config.yaml
n_layer: 11
d_model: 512
n_head: 8
n_kv_head: 8
head_dim: 64
d_mlp: 2560
vocab_size: 26177
activation: "swiglu"
norm: "rmsnorm"
norm_place: "pre"
norm_eps: 1e-05
positions: "rope"
rope_base: 10000.0
rope_fraction: 0.5
qk_norm: false
attn_scale: 0.125
bias: "none"
tie_embeddings: false
parallel_block: false
init: "normal"
init_std_qkv: 0.0242
init_std_o: 0.0
init_std_up: 0.0242
init_std_down: 0.0
optimizer: "soap_variant"
lr: 0.00248
lr_mult_up: 0.776
beta1: 0.95
beta2: 0.95
lr_head: 0.00735
grad_clip: 2.0
warmup_steps: 200
schedule: "wsd"
decay_fraction: 0.568
decay_shape: "linear"
final_lr_fraction: 0.1
batch_tokens: 262144
seq_len: 1024
doc_mask: true
train_tokens: 905100000
steps: 3453
dataset: "wikipedia_en"
Each number is 500 + 40 x the weight over its row's rms, rounded and kept within 0 to 999. Layers, rows and columns count from 0. Numbers have three digits each. The size before them is the row's rms in percent of the matrix's.

# layer 7 MLP up, 2560x512, rms 0.07, rows 348-384, columns 0-127
100:456498513470507515498555554524474465479528547508439438489481473544519567487474525527468463484494465488498550449463472569495425553485496522489471533435473437559558549462454450470535476497476590470434530558449479550568447541503509529497446533391492490497489547468474400529467483515582499499512512467473530486475456514502559476496534538486574458557525556506511464473519402509514430521437
104:450527469546483482542537478498403471518590456500511448477512484476515496530580474508499512441455616507480565512538471541449402489556518475462406548498532488478560503502504455464462509479506418484420503509484528498490509525464475568489492498540457494549490468420519539612523512502541508452548511554569462510495450506509561435490547519495535474430547503524454451447555519541524502567520
108:504508476464544491579523520479496570466477519493603463511515478516484501461547504530558543512522468578524565483463586494505485486536447450503494517427431506507502437505565538451538506517484620525526525500505487571509521534526463542502508525450476505484490493504471538611550507518478506499566528521454497483556442518493563449528489490550560508464514441540495517433517532484522437555536
099:495513513481575503545441493470572496633433512550452436578467499513625479473482524494443440561520553520457509482468493516549502530505499563509562530511427523450545487518515484477476513493466510530500466489475545455374550465434483513502466523508533528515468520510479517522467523463515499468557485440409486470464450489533517460502495458525473522457612535472513463532488539473497526509522
101:650467417536488525498507520475560559538572531548538570458502559482491532498579515572551437521537444505459513525508553457548563523479583468494468561539414515471481584538488438487536444569479469464532525420467407543547507470518508493508575521454502434495520398489532549507508527446498451518508434579531488524511533476430450442474523483492524522536440522559452489485472463463409477489536
102:465527473470465524495472531442509541477496485467491605426517501467453478521492514551473594519481492513559541489488493551537469423458534484472471474500548462507504446488466520528498499471511486480421545601547513527506572548412503561511490529481490498482574471540497464511558456509539459441521459515553493538527516397501526547522520454525491500467541528502551523475491457466561436513561
103:550461479424576481485473521431512491485555478532462465438476539514597496544519493408554462495552574514536432501497463468536531498449495460406472507478474495540447406420457541466540531518491531489461487503547488509472493437464536459439466525451552457527516439522563451509555501486493483431514470496411489515472479502566468494476547537496463479506466469512358504418502515438496507513515
102:520491471494526462468502541483502466505560500381543537489474560537505547542487544482552623471503564422480483498468495469525493503457404523473487534495496570463494524441512523485500488419545646523434513471510462519484500504558557370537457481485462489548496514508460539452451509475488544446458503508484488525429459526472507484484547440549467469559534513515497531465531520517570456423516
101:518545525509508518597437470543511509563475456462532457446520520543502440504515494476538521511475493431501469441569456531492495492445475435524418502487518467451457468557487406584477495518450482528498483483540474501495432480469477538438519483467478537497518536525445507519540512518546487520504568458498497580484500541536498564501550537512542548441480489461553422538440464551488560522391
107:577571564457563552465483490484446540448443543502494545524472524540444514500511544493469548520485508530469514463446485487458504525464466510537404523478458488583522570436523476453535536467524487529514474611504563495503517482580477545474474595514540508510498449437455454462503552553524528479531501442559472622595509526516478540564508504489476496519492519510418454512486511474502550474560
088:548546525518458532509525564462495457458450499533571514500502560582511448417521476478530464462549494482468490546518473452493515551550533523560503452488470429527475493498533541482505541578474479482445390480460501456532533507524469554560512486502480552489488503468513471415468537500573479508532526503421525498506505487480485561489426534509512494474478569477507516511517481547488485508543
106:477439507477477534467461554413424503542438498510571545477451443547445509541516428590565539514481467532564523533495442515466504522592484528527514436453456462480544528423563490515477577446532546482466518458471462537504485443512492456496469449526522473464494499487551442491465521500495541516514534448504494463483551497493522527432549511562512462463506536534479455562469513466488393447548
105:528455508496506402517498535522541520587548480538500529481554504433465537491486525515421460526502458486487515537558523501544510456462513512477566523520459460545492496509511484460569376533488462511507556457423432504494491537501579496545501498527493505509567459533508497535459510482519619544546549481494463502506588493493448478541531512457427499484500454614499494505487435538464471533474
102:511537445532490538492482484485476407508473522463478464532535436486550571499458502483558464474491548564450552488535553440537521575470547490503498492539474547443467563498475513522520517490475551533572540503515541505509497498522519490431494535455511525524547450413564476498439462570501468405452547491566479497484495476546532551509552517466484503488535473497531476456517478498482540466434
105:493465495471550559514550487502414475513529544488502480535511554493462437481502474489514522551627550475516516589449514479490471487512613451507470533550530505483511518509517453413481476444493429543534513514543552562459505449498494490488513545525505480451534516555495518461504476448467530518522460430520491540383483557524480497477520515440459541501462517473530492511522524496455480500566
103:586486525460489493510537548579531542495598420547507503579490462518508445609522566457467513483562559515514494494463500443467524519490542546461582551483508550483441513583558428518433460592495447502532484502529469446452472520520566542446477516588510500496406464472494493512560519487529530451507469439587460555508539462485504483480558492510465430515516478564501466513535500505528543456513
102:560479520518524473514556471462501530547594431505430532522482472487511470486502465452495473503499424544501421417515517478481481504500593548502553520556465479519450505518501452517448414486506514457555502490472460496467504538539521510476514434519477557463533520525541441557503527516496515484532555494497511472455459503528540487406540429467557514526510409515459461528468493461432498499501
103:596466427508488558484482508403487520517482579528544520487535466480444531514460415498519457558501526473491524555501512464478554519477560543478526532497471489501543475524515532519522469468524482445530516498511504424522439510433467514476534448521522500478606442477477453467407469513500439526482510517424497488476567556433518515523531475508566527496492527475509490527506465447463526507512
097:482511489581504485520516476504530540521501579532470500452499473520549518465530551484514467421487457491537556583551603523454442560413554574448468453488474461546439461424500528561525556549536533507523535530499445502502515541535532503468472558495548465586513528557573480534567508527516480542496495563579512473454496540537512571570497509495467483505549498456537428461597504561460456522477
101:545480522484533457504488540548491499526452421478483526502515513430520542489500462464504594524487556489537549443484538549458446463446541484548397493443483475514474499470469565494483489437525566547502486560542507463511526507490412449538513517515514511414492505453516504460530512554567500515554549449394555540440514478417469525490485527520542453507487559492455501628481429526484498539468
103:506501412496544510474503486490465594494455470516539500450440480521474572544482494522475563534493481518440469561532486570614511560534428520525543483550454555469465464458447485483534469429484493502591501557615509517503508506485437462548508533515509517500582516557460487482510496493499506546482429443469457474478503449473461484521465416480500548517545522521506498496538571510502518480507
095:462447515466539495381493486499503479497522481565538570537493495489448463522499509500428556492468433501480428460501501507529497514464487507507514474445511449463550531562472529522507487505541503474563585520481524497465430548480532567493554460534479514419567561508505528541524380452497519514541548495499428478538545546459466524536503470493521484491499598473501452528509464532474551544516
105:424430537475543517507494524485460500451464506546544467536603450539513491452516521524566506431451430530470443550491484494403431467532490521495476503519522499513501541476465424505451517545487520509563511469486532454504551530552527546510487545472507490487505535581500490447480530451555531549586532516505508522503488526504483529484450569508553504456532506500533492557500447485515422513506
101:516433430548459525633490540555465499442498503445489476466516494477447544513520482532483443455529486498491546494486513430546508543468512506507537455478482526463524493502503472518527482513588467517427512516514545576494524447489432493534448448526499594502490530536522442518473537511490527504516487470494422562483485566541458562469520571543492531500589529489442496486464559526522524524452
100:479473545508479546493552533509476522517566437496501435486442463466580472456523513535545477550505487504411448469513485465574491452418456537509536518453485558539542464471543484486488483560546557528465464514532439555471495526520530428493405477557445547555532477575536490548584478520468595560465461543589526445472513432563443508538489451470567458533506494485467589528553561362451569522511
102:501494427471547452535501465495495461583528515479507479480416480548476509560520464527426518486454466542522577470465473521432603487493494422545457502571506574544458468451550463491513512509560496484560515538514492514458473425496533531461613553490497469525430516437494517510442603468525493478528508519463449509520524554562547565573470506377455518527501548424552498432549473550433506528531
099:533562473486506552486487492505516439485503443535449485504534521519515529498468538509489513498391487500480523526514475517467534479519515490554534534522481486566491514473434559520499523486458509510536465570499578521483521533489543531489536536448473488519475616546456512512503513431463536536484444547409522460520522483499500536553537520464526489486509514425429545502537558461494479455504
102:524508483538491509423574484609498497468525484535548454486509480465593488539504540562502437508430533553461449554492537528514497495502492481443453500521510520478469506556466532509561448476492394443509518496499537445387433509509422497512491495553534503519470613508515565513496532483449461543444499482517497484469603491499469513494463469543485469458448471539555524539513527546520470543583
100:474546522497525485484497543530493475495511513457575540517521515450534519514497445514548544482449533507542533442523556424555570479526548486586579480529493459540529532511559510582533496559499506540455440515484447553491492521546441419553484509421525448568497530508481498522530497469530480564508476446581533526538502462434411471527527497463495470427522494528493529506528473485553462499449
100:472528382437536426478473501479486527518555528476528596499588465546446544542458547478474526496422463448506572529518491553401536515477498425462511461503519472553518518534495457532546579495462588528553470585479496526521552582515524564475514548537514483425508548503557531508506455535503506479502542531472533462566572549464574544518504574442448487518590528531523495497460455486428512520489
103:565500512505512503503493490431431528512452448500550543552491521454534530462482490526495591477514455472516540470465414473543557481510484470544529511533489429595523492476552434468506472501424507518484515525526497479535576603455531492489479444499522528500548425560515492562458557495530466485536552457516482560451479551482476457524505462530480436533542544439479433471490519422480513475444
098:509493508455455511528465501485474491492578478477550546532497489504524418512459442471494445482473479553504470482514506480545514447477500463506623516497505476491472521426532494517577471515490457551459569538514490520507511498511508446517502553496549478502508503468518512486531411453585407531429511447492520509556531522462494505481561423429540485442477508601533567545456508474562484536553
105:525606467494470468466554532528478534471434489549518475556520506480500529568520506528511497528535426466482522553507502538387489489470481526452498538528461485494545512495480559575468474497480501578489541519508496479530499537459579421516467498547500535518497466532438437447508523537512497540434499497523522440451492506428492510525554451512529509510447499488475515457485522506416486469498
101:449480430488485468498577447498514521461498526526455502543551404517577507548550506489633457485534531535511482450576482538527509494479523567478480471475502498555484479517483512441505539540521506453521466434570483490504538504538538484447459459471532512469479505567494529429472564429588446488527534511514481405454484501489441479484500562508508549500522532546460590541482454502449493530529
099:550507514531502505446516544491532449541571506467512503496492483493578527510551458504472491534444520479458550519522522461456477480524573517570507491506518491516507557518461510454552431465475495548463495574502527473503585461425482477473547418416452453502494505444466524542436473463470529526492538448526545503477525483526494478453476492474551568479520482518434435474577457487493537506482
096:529503487453473477452446459518473502423502468532490487410521604569518540449444553524480494470560515498501519482487502519418461485557527515488537569530532499448550515417447411522461538502416553520504543493485423529524472446511471527458442528554510498425462597490469512504483492549552514516463434488494541537546563566490483491500529556531516494476604496483438530524515528548503457474521
101:435489431510559534530572525503520513535498451595472542438512546518537437510448536525513476488429475558561467524562527498512484593468528585504570465468479486512493541509500464500527511533481507521472543497494459483551470484504496483439537537481532465510575487500498560493475464441460570464516445472512538439540522525459531538493478446496499566489482445549568426483548489519528463573526
# layer 7 MLP down (transposed), 2560x512, rms 0.0822, rows 348-383, columns 0-127
101:405533504556520429466563499517516525497530515544504428473461475456551463501455470518531604466517446500439485514535461524543490489545542454507448430517532549535443513504581515569492492461471550509493496516448497456450524499573526506550498557489408498497516547500487482472403465532469530431531518489501495532494496525562448531592508485428526467558481492466561531539543488501523526465563
101:487449458466489569549544583552502533495506451509523512385518513509490526460500539564424537480529427514535505542510523531513393479474373518484476484530487507455605428542405502450531540493490514450498489441523533523484531523459517480504510485523527561463455533479620514494529528514455427433485475525565496478518558569535515489468498430466498425471445590461494494457498405461482462440532
104:517485475497418506516475513527516487501536503488505456474465484528512559430510488457525539500532482572514600548504541434488483497550486498523563470433501533530492478503516523452460517566422550511506529429547455491564474521490466500518558401553503496544495442490476493475474576532526430465456507502522582483530493500491488476494515523521493474453483472538481468506488554487508564489433
101:526457515388519501486503558396502538631552469489500505540541522479523466523451492446437367497516538452494537491456519526491477532476484606517549579522479487472499540542440522476477514495538535550461535503519538465519495497511459578513456497570478491475537524481529495506540518510492530514520478540429522459514533408500445443506500452527519491469495541442511476524602514497499458552525
102:506502459461492515502509535516461466502478484546584500495558565541453577541481565484505485507436505486511503562446430521546443467435561424449493523473508506505502442534516464486556523508498463481468508397520438501477535578518545522537527541497554478533495496500451471498539531470531466476501504533538511567546503488430505546504431499499470523457499501535531436516487481516488500477506
105:531521416482524510537539478481522469454489530458471492472498542447485512492482511559504595559473499549591549462528447523498500531539507502495453543519482460517533517477467559554417550478536478530482507590607509557423511497466484491496427577504552609515502413458438520449562526482467449483482511453531508501527484523444506469550457490502489528546465497451523495461543487486513486521561
106:523530558462468432488529533533450519489538482512488548510493549500558530538503481516455563547516449497486538488466451554468486483539531482512495453560515527484519519471504544517539525488552499584454465497540537504459599508450507465552583504522476493571463540466555498510495478443434493481495386505428479541480529502509515446511509533517480540560503448450429495546491483490525498471459
098:502502474527561545490453503445504412473514516466585518461501525481552493475448518363555469518498506418598517512485495459592477525506413439511474486519397559444473507486427473431486478506464540537428500527504498485528545544543528402459451501452459475550486530502527535486424558447460535488520489550448488501403455512459458435471464450530519542515490531535523467462595541523560489538463
101:529545445498471437510507427529504493545501520521518433467515516526448464509478497480449418478506496511444473478542504448531512574467534408490456518541535455450480491529514537506529525538475512466552554477485510534504521506546437563397548414458492543457553578474495476556561472496537541474478488469478519553476483512533497493570525541512460552530473506481539522544499489463472522563433
104:549564496476504520575503548445488521543500495519473500486488463562525449557440500478434477500513554526499542483505493490421508496494461515531568505497462434462429541544484528440495359515496493462544542512470485550521493487492530484479492476359482453499494540434493493499480423438484520440514562518497469481463436498513525513513500445465445494572515533510525518501520558498491449534476
091:472529446495505464484485540419506504471595500477582484508470535441497460458535539579518469545457455508480527471500471543502464462523476519468480510449552458511522508457488484541480439494457481532462542636490462519501440505521437493523458502452467528458559487517588511537528530556480511474486434505481436486514491566465490451528556497502484464531490510497523472416432531464496504538454
106:453482511491454531529502526456535539455480512423477477545539476471472468489517472537438780450533468490519562429526501526531475501594449518534449567478481536502525550489428447489500552550450535486552552520511454495502511469579494542479517500436537512538524575539493498558473479529424527531529483570551483588544492580465486480481550525523515509467474523493536455483450562479497495436468
105:482504533456514570514520451451514495514501441540508396505488477502496431507498544496442516517490535511437508530484532536563571544504521553470495498531514535457437540511466523560514535477400515583518451491470466474483601474551478569483476503436520483432536520511497593495452517481472465473506526491475523521449496467458479539538466512498477595537567524503495476517558483438499434510512
102:547495474496510487493568485482485510385501488564500496590474481485541534553454584482459591514526611583492537506557568523535497556523542553505494480454476488500496494501445523508472469519447537480503495489543531497550482450496494481538533480583461469473459511484423396558516533549514442481469436522534514475524522546501514493516491515579498518469508445468510503513498483483536447546540
103:565473534492487472493552442543502556477501487484584467541577494484507465480491480498533406528475598467492481509461392469575491509514502520506489489455411508481469548479480436498599490511480485428570434528554523457443526470487465485473501496536487483500511537508505455494535470551493543475534537555522469467497528487531518424454459479421481530530498521490552487488493482484429506495428
104:519542511486499508466461530540490533554505506446478538439505502508580509568533462530433505465441493498507433485532460514482423541560513516449493479559504435556534468499481579491451519601505486492486553493543533497530515483451505508488447490506496568480463426456447509427454463453441478538562460472489490551521482488507477501520471457446492424485485483558574459591472552573478568508445
103:521515530471527552459534495480548424487514505514531539491467441540489470526445496505597413554448493511476495480588542540450498478492515479491441534478532512526497498470493511432492473483503504508406498509471430527513482592475523527514485548535475491529492509499485500472519523490559468555520508510590508464526550506533417492467458520495499475446492458524537515508499461531517465564563
106:606452457502504475390547445537491460467464570492501516480525497496476526492481449435464438532496534485522505486512479485523472534510521486565532425551495515464476440502574475554498367512533462492516431501418479497467458455525495405586489461418440424509525451483465459524559453520458475477535538520446442459517531487547438506498527471510499488488488490457466505511502490519517471522515
099:492459486572578527455469491495459470494427533451484525515462503412500482565465505565485446544495478542534516509469478484546468456483523476510533478587490462543518514478542492590504512549536587446519509514465487486567492514539490443505535548506538505454499491591490528542488509516535509501435559455587485484538488469495500443520522554481496458547470517507511539532473543518420505457476
099:445478526468490470552495440484522597494489507499516448504506531526545433501417560511479475429477484453434550448530484479455528485523395541463432484526522501502479599454544479525475510450498505454531395489443488472417505445451516418452490489483410560449453499463509465476483524486457552514523493569467434433589476581519476505420464488490468540528548534501493550477480506515512558436513
104:473460531486468458524450470457461542470451480472489495539554502536500402541490506496477491470464458527487502455543414598515503534456475453528457486572512539496532492547523489577502477500447493588534504494533486473477503530555388510548553504503496481474570523533498445495452457494465501498460542586458470507517550454486500507497472508456502511573504544537483463504429515548483521436517
098:496499543519528460503464504523516496445502499484580451466564475453397512516471441511478393491461462501470446538520521455479558502495475462501522474523567476464513551561483501544573491521513489507639504566482537466480530451530439550460486446557463492392514502537492502516506519498559509573469529529489502534451499521522470571476484539475512498400431444545570463478535525542532489507523
102:504472427447535582574538489517535466430481517433453484494497470442488554548463559450505358511478445477553524595489578483488475500466451459523492470454469499477489573532497501400552449477444472523514499517464499550514510485517453436479410461457518457512511440454502509409486456478511482635538555479492492501596428495447513470466534468549484482538473510489567560544507455504530481514577
102:460511511526470526585556473464557497505492495488466464505455518548474499475480550540451475532475450557546491504524467520579465610432462477462565438483477535515485525498637424516471536538529518491504567549519501548437519498494465552449479520468464530457532476461513447464506506515531524437461458458452459455483523490500448464563507494473423519531511564524519474440478549484485477470493
103:472497489488468460469474458482498497513537525544536413451515485519481530526436545479538593467575548498433624464444497534433469489508533529431493495518463507530536471448458535444484432515525515517472488474544478514429454488537457526520483519543488585451544487586440576549612448438512539510494550485531462464481571431448548505424469503461557507560525438564500511477494520460445494538491
105:505425522517499470474496517543521507475484527452493498488511542498494513501543571542436472544488505489517493488526501529520427564503523514474429487562482550512495529515551409458500477474421522463542581488509420478553412440459503537485460501524504484473447501493553514463487486490504473462512474517451522527470513439429447489516460467508466482494479542493584530443486547548500489509530
095:547446566525476464401475468411474506455465520486522462496471457458539487580464454548547625518530486475488607508514521474443474512500495552509605501525547594480498548449534538541576571513538554524508481455547491494500445523535479528507485459461521543512474501561473495569415500532534462460452435552500480468497439545490517517387479463528494521499481465500521515569488490459530499520529
099:548483490490484464475496561521433498473464522510420440529508507507478445522528551427519555427471469490469455501504482524559525486443482473525547510530538485491543466556476516509503532462536505463548507490518515470513546472497533455468518501449548507426511520478527551540438546522405508455541452469487516432529533549591513433506571501484472519522464481541552528524529443513512537548465
100:444471574482536469529463531517480463543479449524547443495442455526483517437414457531504419493521526498587448547486525472534570479520515437506502515508577555548535503552485498572497517457543540477519459475473478463546513543525539580595485492447457452493457543507483560514532473479511475514438539427510545582502540500438423448501488547513523429499528518519515483501529472490534474543509
096:462501474460509458492455516485431482451549441494539576415501483481506547484451477427526349566489486502457519559447451530483499490509500470485540485539513463510457426482553541473479488459532545494507539495538473436447465502527510549594509479553545493479478530500548416509503544475526554557488528484491519515428500491529470391501528479454477470514518473508461412442461425533543484519442
102:500489500495468493463452500522479485517475494538442494508520524469558496486469420468529422445495574431529513521442550511544475532512541539494501494501476482497499510437532463478456499502490453415467552493572502569469548473558449562488543513495473522583485558518541505455428504516525488505522595477548467511498467519592449527537467479490533546504486500490509439513521481501461504512563
098:509526539510533505480488515570509426579503516458469479455497446489429499457591539564507570489451548565553540500485498496495489529487539496541512536509519519470527558544439491537599446483509486519486565556503537545492488495557555533534504563532595502549485606535527475482581536489560517447505534510531516442517497503577453434496494511430466446491466428491568517439488468476526483463600
106:492485602443555495467496517476492472500567587485463503496515421484543511519595518466568430548435495462485607512445538517460463430459422468507506541527486452438464512565517472430502488481491539474465431567572417521509478512498505557542483572519505559561523504499466465525500554553525555499481530499487496542486451520490469483496501502501455517533545533484452497515433487526529493476519
098:475498480437460527508504510499459575435555481514472489537485433430540578515509437480544543509509526492547491493484464517501504483477570435498472486503497573467497516454466541483481457587565507503542459419469447503503549485493466526462536481451498529529462492437487502496522454507499586480494514494492570437548451536505586547526500463507580533461496501494479525517510519436485575475470
103:579520460474483536565514481449507472481494476461543457433473567510467537480489579501515553494529544523513543432421464530452446466498434536519437544549496522528470533486430517560490480483418597535525469454523503464458481523458526444485516507526482502473521428481555538479517505556427523548536535524411500554511524553421529535514439469479505447522440525487419567421521498468496498525526
094:452412527631507534451511493580539541504529543494595449545481477495456532501529495494517586437474505557514475520475498444460515540551479575483526521507511476508478493453536461553456469638457525597462526494457467490483460536554500447508443542471469498550484484522519566549437465550555516480466532450502550545527566495522538567499512454518495519547570575467399520464488488557537473453557
# layer 7 MLP gate, 2560x512, rms 0.0685, rows 349-384, columns 0-127
099:441518507478445520524485526443476572491417552477486471490485512438496471510478495464515476503505494448484505491519509594517481449509469482537507581499426473426467521499453623537544466488468518529506552497476409457533534441526552498504463487525556494441478513531591490524469543543504441471483438461529472554505543508500547488495520497531499472489447451485529561479457487473536396447429
101:513537424529539521459498508495440518560499496508516490491502493434492481470480506489582492458505536464536448540550494373508542517509492510459497524500455418552478506520518526464479516501538511478453500451485476511472501444492477452509517522449448579563469452474485553452472500424461522503450557491499521551459495501554454476448480515496516449514512461564472580496490463485573402457541
103:468522492519557512524508522551528426456554549499453552486400534527443503519464552595509527474408519481481465564509486479482458477494467505604480504545458520556525422481521495494527525466479457477557557446505509493520485567481483531532535543503516476493505527536536485500484511544530388486478513545480517534495526521516460538489465553479504559555579522462440546428445423565481482533553
101:507543487552531536448527493549379487506468511438467500445426539544591528496559537523513511545494479499511459476507509507541438449441509521550535547568466547598452549520496455446523567478455445479490426474431515543542525530506527484524531514564477415503509472529517487460489524492521468476522515485538510519478493503463480499496544510484456501451453555602580576462526504494475567495464
099:443458521482518427552501501560485476572471396544497493526508491497458554523507573453502482503513502537476492550521416481526420461526481488487535478482476494514535453500548493444531506521495510446417460489527555539554447455460493568477533516444590550431526499544495438579535548464456512471496481427521512458437528453522512501492496547496503476495518517497486474560489512547496487491545
104:499452507482499441460492532458516502521485544509526535485411499507506527442500508483505452481576498495490446501514536517498480504482529492525510522513512530479484516496590445503515497522533551575451504453492515442535521547452529536489516459546477485450490512534502543567505465524511525568478560478542442500474545419491583526507472518534453534413578438489564586499519497482456470479560
099:507573479512516505517501449430474562508486486456528483499498531504553426527452519571497509557514499431538499529467489469548454529540565459513526546450507596496426556528373508529506482478501509486510539527508472509586447562492502444584531475526516460526564471529447497471481528503464474505497523527431480534569510468460515483458455532518481524517475474490519491451488510485539501506515
096:516549506468578483506523579490477517469463448474472495488546478470484514532509595501470482466465530511497468538497450564493461522491495548543518465563479488549519523582459561466474420457521551504487507593447571544523459559516531461577564525472543468464465435455543516513497517475510500549481464564505488460513499450555519478538545551437447493585483526439490492458564517499529517491545
101:505488506513470479557489493457511470472572525564487523480479503482494462526551522425438493510513550535457484527465521513496445509437469526446523502477482500529500487519531464447542472467476481479558470534494516447510542474506496478454525490509527515515468484529499519391374482541431541489503509497437514518426465453488519507522513454483562564465481441470485534522462520551400494525539
089:493507463508543498528502434543532527499525499426495462449486528531479449459559535556428525548512456524520560499434432524530547414514465545514485477507425434494538458477536485520503453419483534494410475554488498519503523514506496528546495516458492504518602480522532484521499508457454469510447412488456502551539509561446483510539477433472498482503517492512509475492536482526493549516554
112:454531468491581557500494451539520468477493541546546455460518514466528467457431486450459499528503527508554515484542481516463488518449471551542481481499445515493463471528565494534548471511465401455518539535550532487531484556476448491521528489480533543469494499464518513523520501516585520447422518521532522471503543502528528532494507444418489486437524392470504548486559491464585527506453
109:543524491533501465501457492474497509523609582579626523545422434393561497512492491535454512479545504529502488447505476474510434500455375514502506511448469445626532481491530516518484455477459493447541475546532536515510477518447538435490485521533490478514453525515457446508556525447592525526525547426472482480487423498552513482510550494506517530497481485499478529483458515503521557475453
104:526495483534551507464501528516479545487498457459510550506557521505536521479474472518559520511470510598528523489476494457476527474534427506414554543500536551473496543524462536481503589570446531503476512507515531462441556483515517501447501476478511472491579579565522513490408576514406458462479481544513532490462459506521430557537532515504454353513508457510571511544461474471471515489560
102:567533475550438493538614583527500490451461500568417519548497564524522477553486445505494498499562474459470485523479510560524475562525477496490490463592525516460514462589595516488511469493424530456466485477499527489466494500550545486502521498492519525498438539458497434570473497477482482522468480458490507500434516534528537489531515544506544519475497486484527494488459431471562513533534
101:410553453437518529494446495487423464509490439565524505428538491546455509425575514503458510504501475516449538513469478532565544475497490489547525513472547492443512440482540526570518459444581465507571524517479532505511442534476558537520445521550524492526505572572602466507497493484479455558512555501419452451441513460440511479548548490524485490456501504471447471560501492538468453516476
108:496490503516500487605525458509465456577512438510504503463485509411500539565483550511534467488440515459508616471522512524478470539489461527481530519516514515551557519500467472530526504495520585509520457502539493506512545538498550407481490492465469483475426401528474476511487470503500504468498529530538543516428385436549502578523536416514474389513562558575482477561507495500521553444521
097:503501424434533489511541520489539414554491553494567551506505478448476530550455471490511485501518569522508451500460540472526541485496541464420486470458471461522476516517521457504452533491519425437499502470477494455471545490432517518523481474465536427539506546477504462480490459547538511591434502479543501507506549504461501474513503473547434490529452531481540518485602444435477496536521
101:493551453545493545539485503536462492500515446516462479394509521523402501494509473500543475456505524491571509524474510495485502462388488527484493522605541478517469529499498479523513513463442477477483532545538494493531596534551535509544527525520529462512467498469474464482568425466506496515539554501456524513512442460552517477368557492464518465500467450499455428504521552520479510505545
104:508487547458526470470416503501533509449478509520407524529538493516518428581590520534477523551527528473474465491493497484496431439470562439528548455528507542481436523481527512599479518438481488513502561516496582474516500465450467523514507571571558496464485527506490490480556531526562497457490550579445525381563533498499574570545455485526519512399554550493522512433489546447537503515503
107:492498530421502502528489525488628465555545506457497579523526459489479529464425580502555515524494479517497505490455531483465483484481531556549525475491531486444532499509501528499486512478468496428503492455528472483410518553557540474557537536468463502455473434559499535473485507492503517518520575546542510474520505466506525561554444546478466529527504522580537508465535474515445473587521
094:468492461472524582487514479543456508495465462505506475478536508481436539496475493467515423478502515515498467510463483547463505485536483492486546485528443493450503525511479481471510516497532528469446490572508481492545447538508526499546514522457473491470540524485542532556518490445580521474428515498499433494439507539575475453522532539483547491525429543520474595551511498533544521468518
105:486491454404507459498486524558478497503535542504492444486548488488486498461495489451534464500501486511501477485547499467483480485575516475504453492531490459483496529471554445496470583532491422532462475555534539471517559496459443548499496509498505531545478492486529511441485528495460516543494462486452504492425424547435473506514504587517472505483516457441465520512509521467547488474519
106:521443454513526482497500475574458515561442485451459468451510510499448542479483490514579460488488544487510432487527568481504460519476465540532480464505562524525505453527452542533545507505519577472516457465515478458551522516518485468561590502534498502492521556535521507542528449506505558572513513546514477537455535446541499478542520504416510504527536485495529517443497453498562525476464
103:566456556503490545521480485573497516487544578545500450484501578510518478495499483478534459509482510456441510507488485517500478488525564494420525443520481514539466510474507510511480450474560488508507500453485527442433506443450465407507476459557452509535526507540443507509502486414543537474496459460552448467507537532472625491519508530554492462479479519482542517519503558423486546486492
098:548431528501532457462529515506572489493468459464474530457440531524447586497426464558558438479472505493478516439548468503558521550478447557539493498521514482513566558502585513502508536481518489510498481552477499483506468488442468445508423474526496455533513507512480514480488541505501562469477507508469489534463502583534567505553500504481456444528504506560427525544436544466527542398527
104:466527577484483502432536464487514477517560445520527483514530445489480530511453478489474525479497541465505573510532488504506475486533457542558511544492520528553524521445515568504527528518525519502585478373491455477477561534476504549500455568423526549504476514549495479507461507464523532477473417511494515412460490480480448504516534570427540492505551516475438606518522466473543483427491
102:511441498415462453542582508468413490461532500548470494525463559488487444575497470456487555470477486419545566491515492462470528499493480481457486504487531519555471508498490463482506527540489510530562448474505527533507485556526451541493426598387539492515497542552555524527500530499498511503552489507485549554464443487496547504480532528469453598498544500546441508526510505535487494484455
097:527506505487454464458459528555487511430491472486526487466415512442553569636445578502443580581531542471560507484579530456535495482497490479494519516526566472504530442528446509431479458553558479489516463556459503517412512529543495452472542475541482529482421502540492519485475489503443524464485502561483459483483518546463458533501524464528512441431521521505535544476474555511542504477501
102:448485423463563540477459466482494487560420549460524510467559524524556472514507607466450494584505431508530540497522503503488458447498486509532421528473452421487410479530487445465536486506459513497568443472416485499484509512445484499382492504499474516489440494521528480408508514513458525522524534587480525508543528457440491565510554472438443472471541489502499515501577505467554480497460
104:540484480538538542456545506547479545458456418437545521428456545530466517481573463543570536563453538500533569498479487516473526478509478441467473526517541521478556479472500456432419531524505486485551432519456534531517498474558524526509482463520546460480470561502581551488502545575507534495404525526500509506481494500508404518483531492495467533470439461551491515530553451580506546575469
100:558507486470560476491471491496500471549546480506478481502508588539544517482525538485502499455487489490563539440537524472485509425491543585477519402504527497463544470503507520535455535499516498562450526560457493511502554476596463438484478522598505460513550443472528478554504512450511486471432463520458515518446582502491529509475444497437583435428529450487555537492479481472444497468553
108:487525470515462486416507542467477481500462575504463466594547512511577502508492489479475511497446526566520519595508515537478526497472462578536451498454519463477534545544482480539492434452515531471516506543455446527486564482516548459581463510515518526549509569535470412561567463534434476567476489400459518464488440457449529516509513435484524490491450497557525451500444530550554446481514
101:496488531521528533524474495551472450518497496470508494453536537540554545493453489589473424553442511455579502589458510490496489484516498487454538524482540440483542502501466443530487511489419494407506505508514526440469453490504494516495501559533495532591500501519429479488493499536556459499466520444522517535450503560532514519533489568394490550498464417482553450449516550441488509512479
097:533525469500432446485513512489498490434485497489469460481555460398485457499495532488545455526477549513483487561438474498445458486478472485498548471456461490522517511559505506487494478478519498476481457460473610481556525476516456496556563518464520468492541502502553496527471627527439541488472410505540561475461510437567513467496512533461437529484527544474514507555522452483546488542496
098:511525488548535553474487466544476505589537517486438394549458520551451469407500527483489465448430522439491476504458491507468488510540428514485483485554464479530509500459621524564463484531487494479529526487542445503467546464502510473522433508529550569484528424429452524478526531508512450441529495574411519543498500416516474548454497476522468511497521552461497549491565582536543515539558
099:475497495428453560494539459492493513498479516570477464515494449549422409470501542527463438458442533530480405413589462466499485528444481540546493528450539506522494499517508465490511516565494512506514482525490508507491515444570494472481539498559574465538505552535429553494504476509562510577514437573524493512463534447526498493582533520486501483500459441452541563510605520494486481492584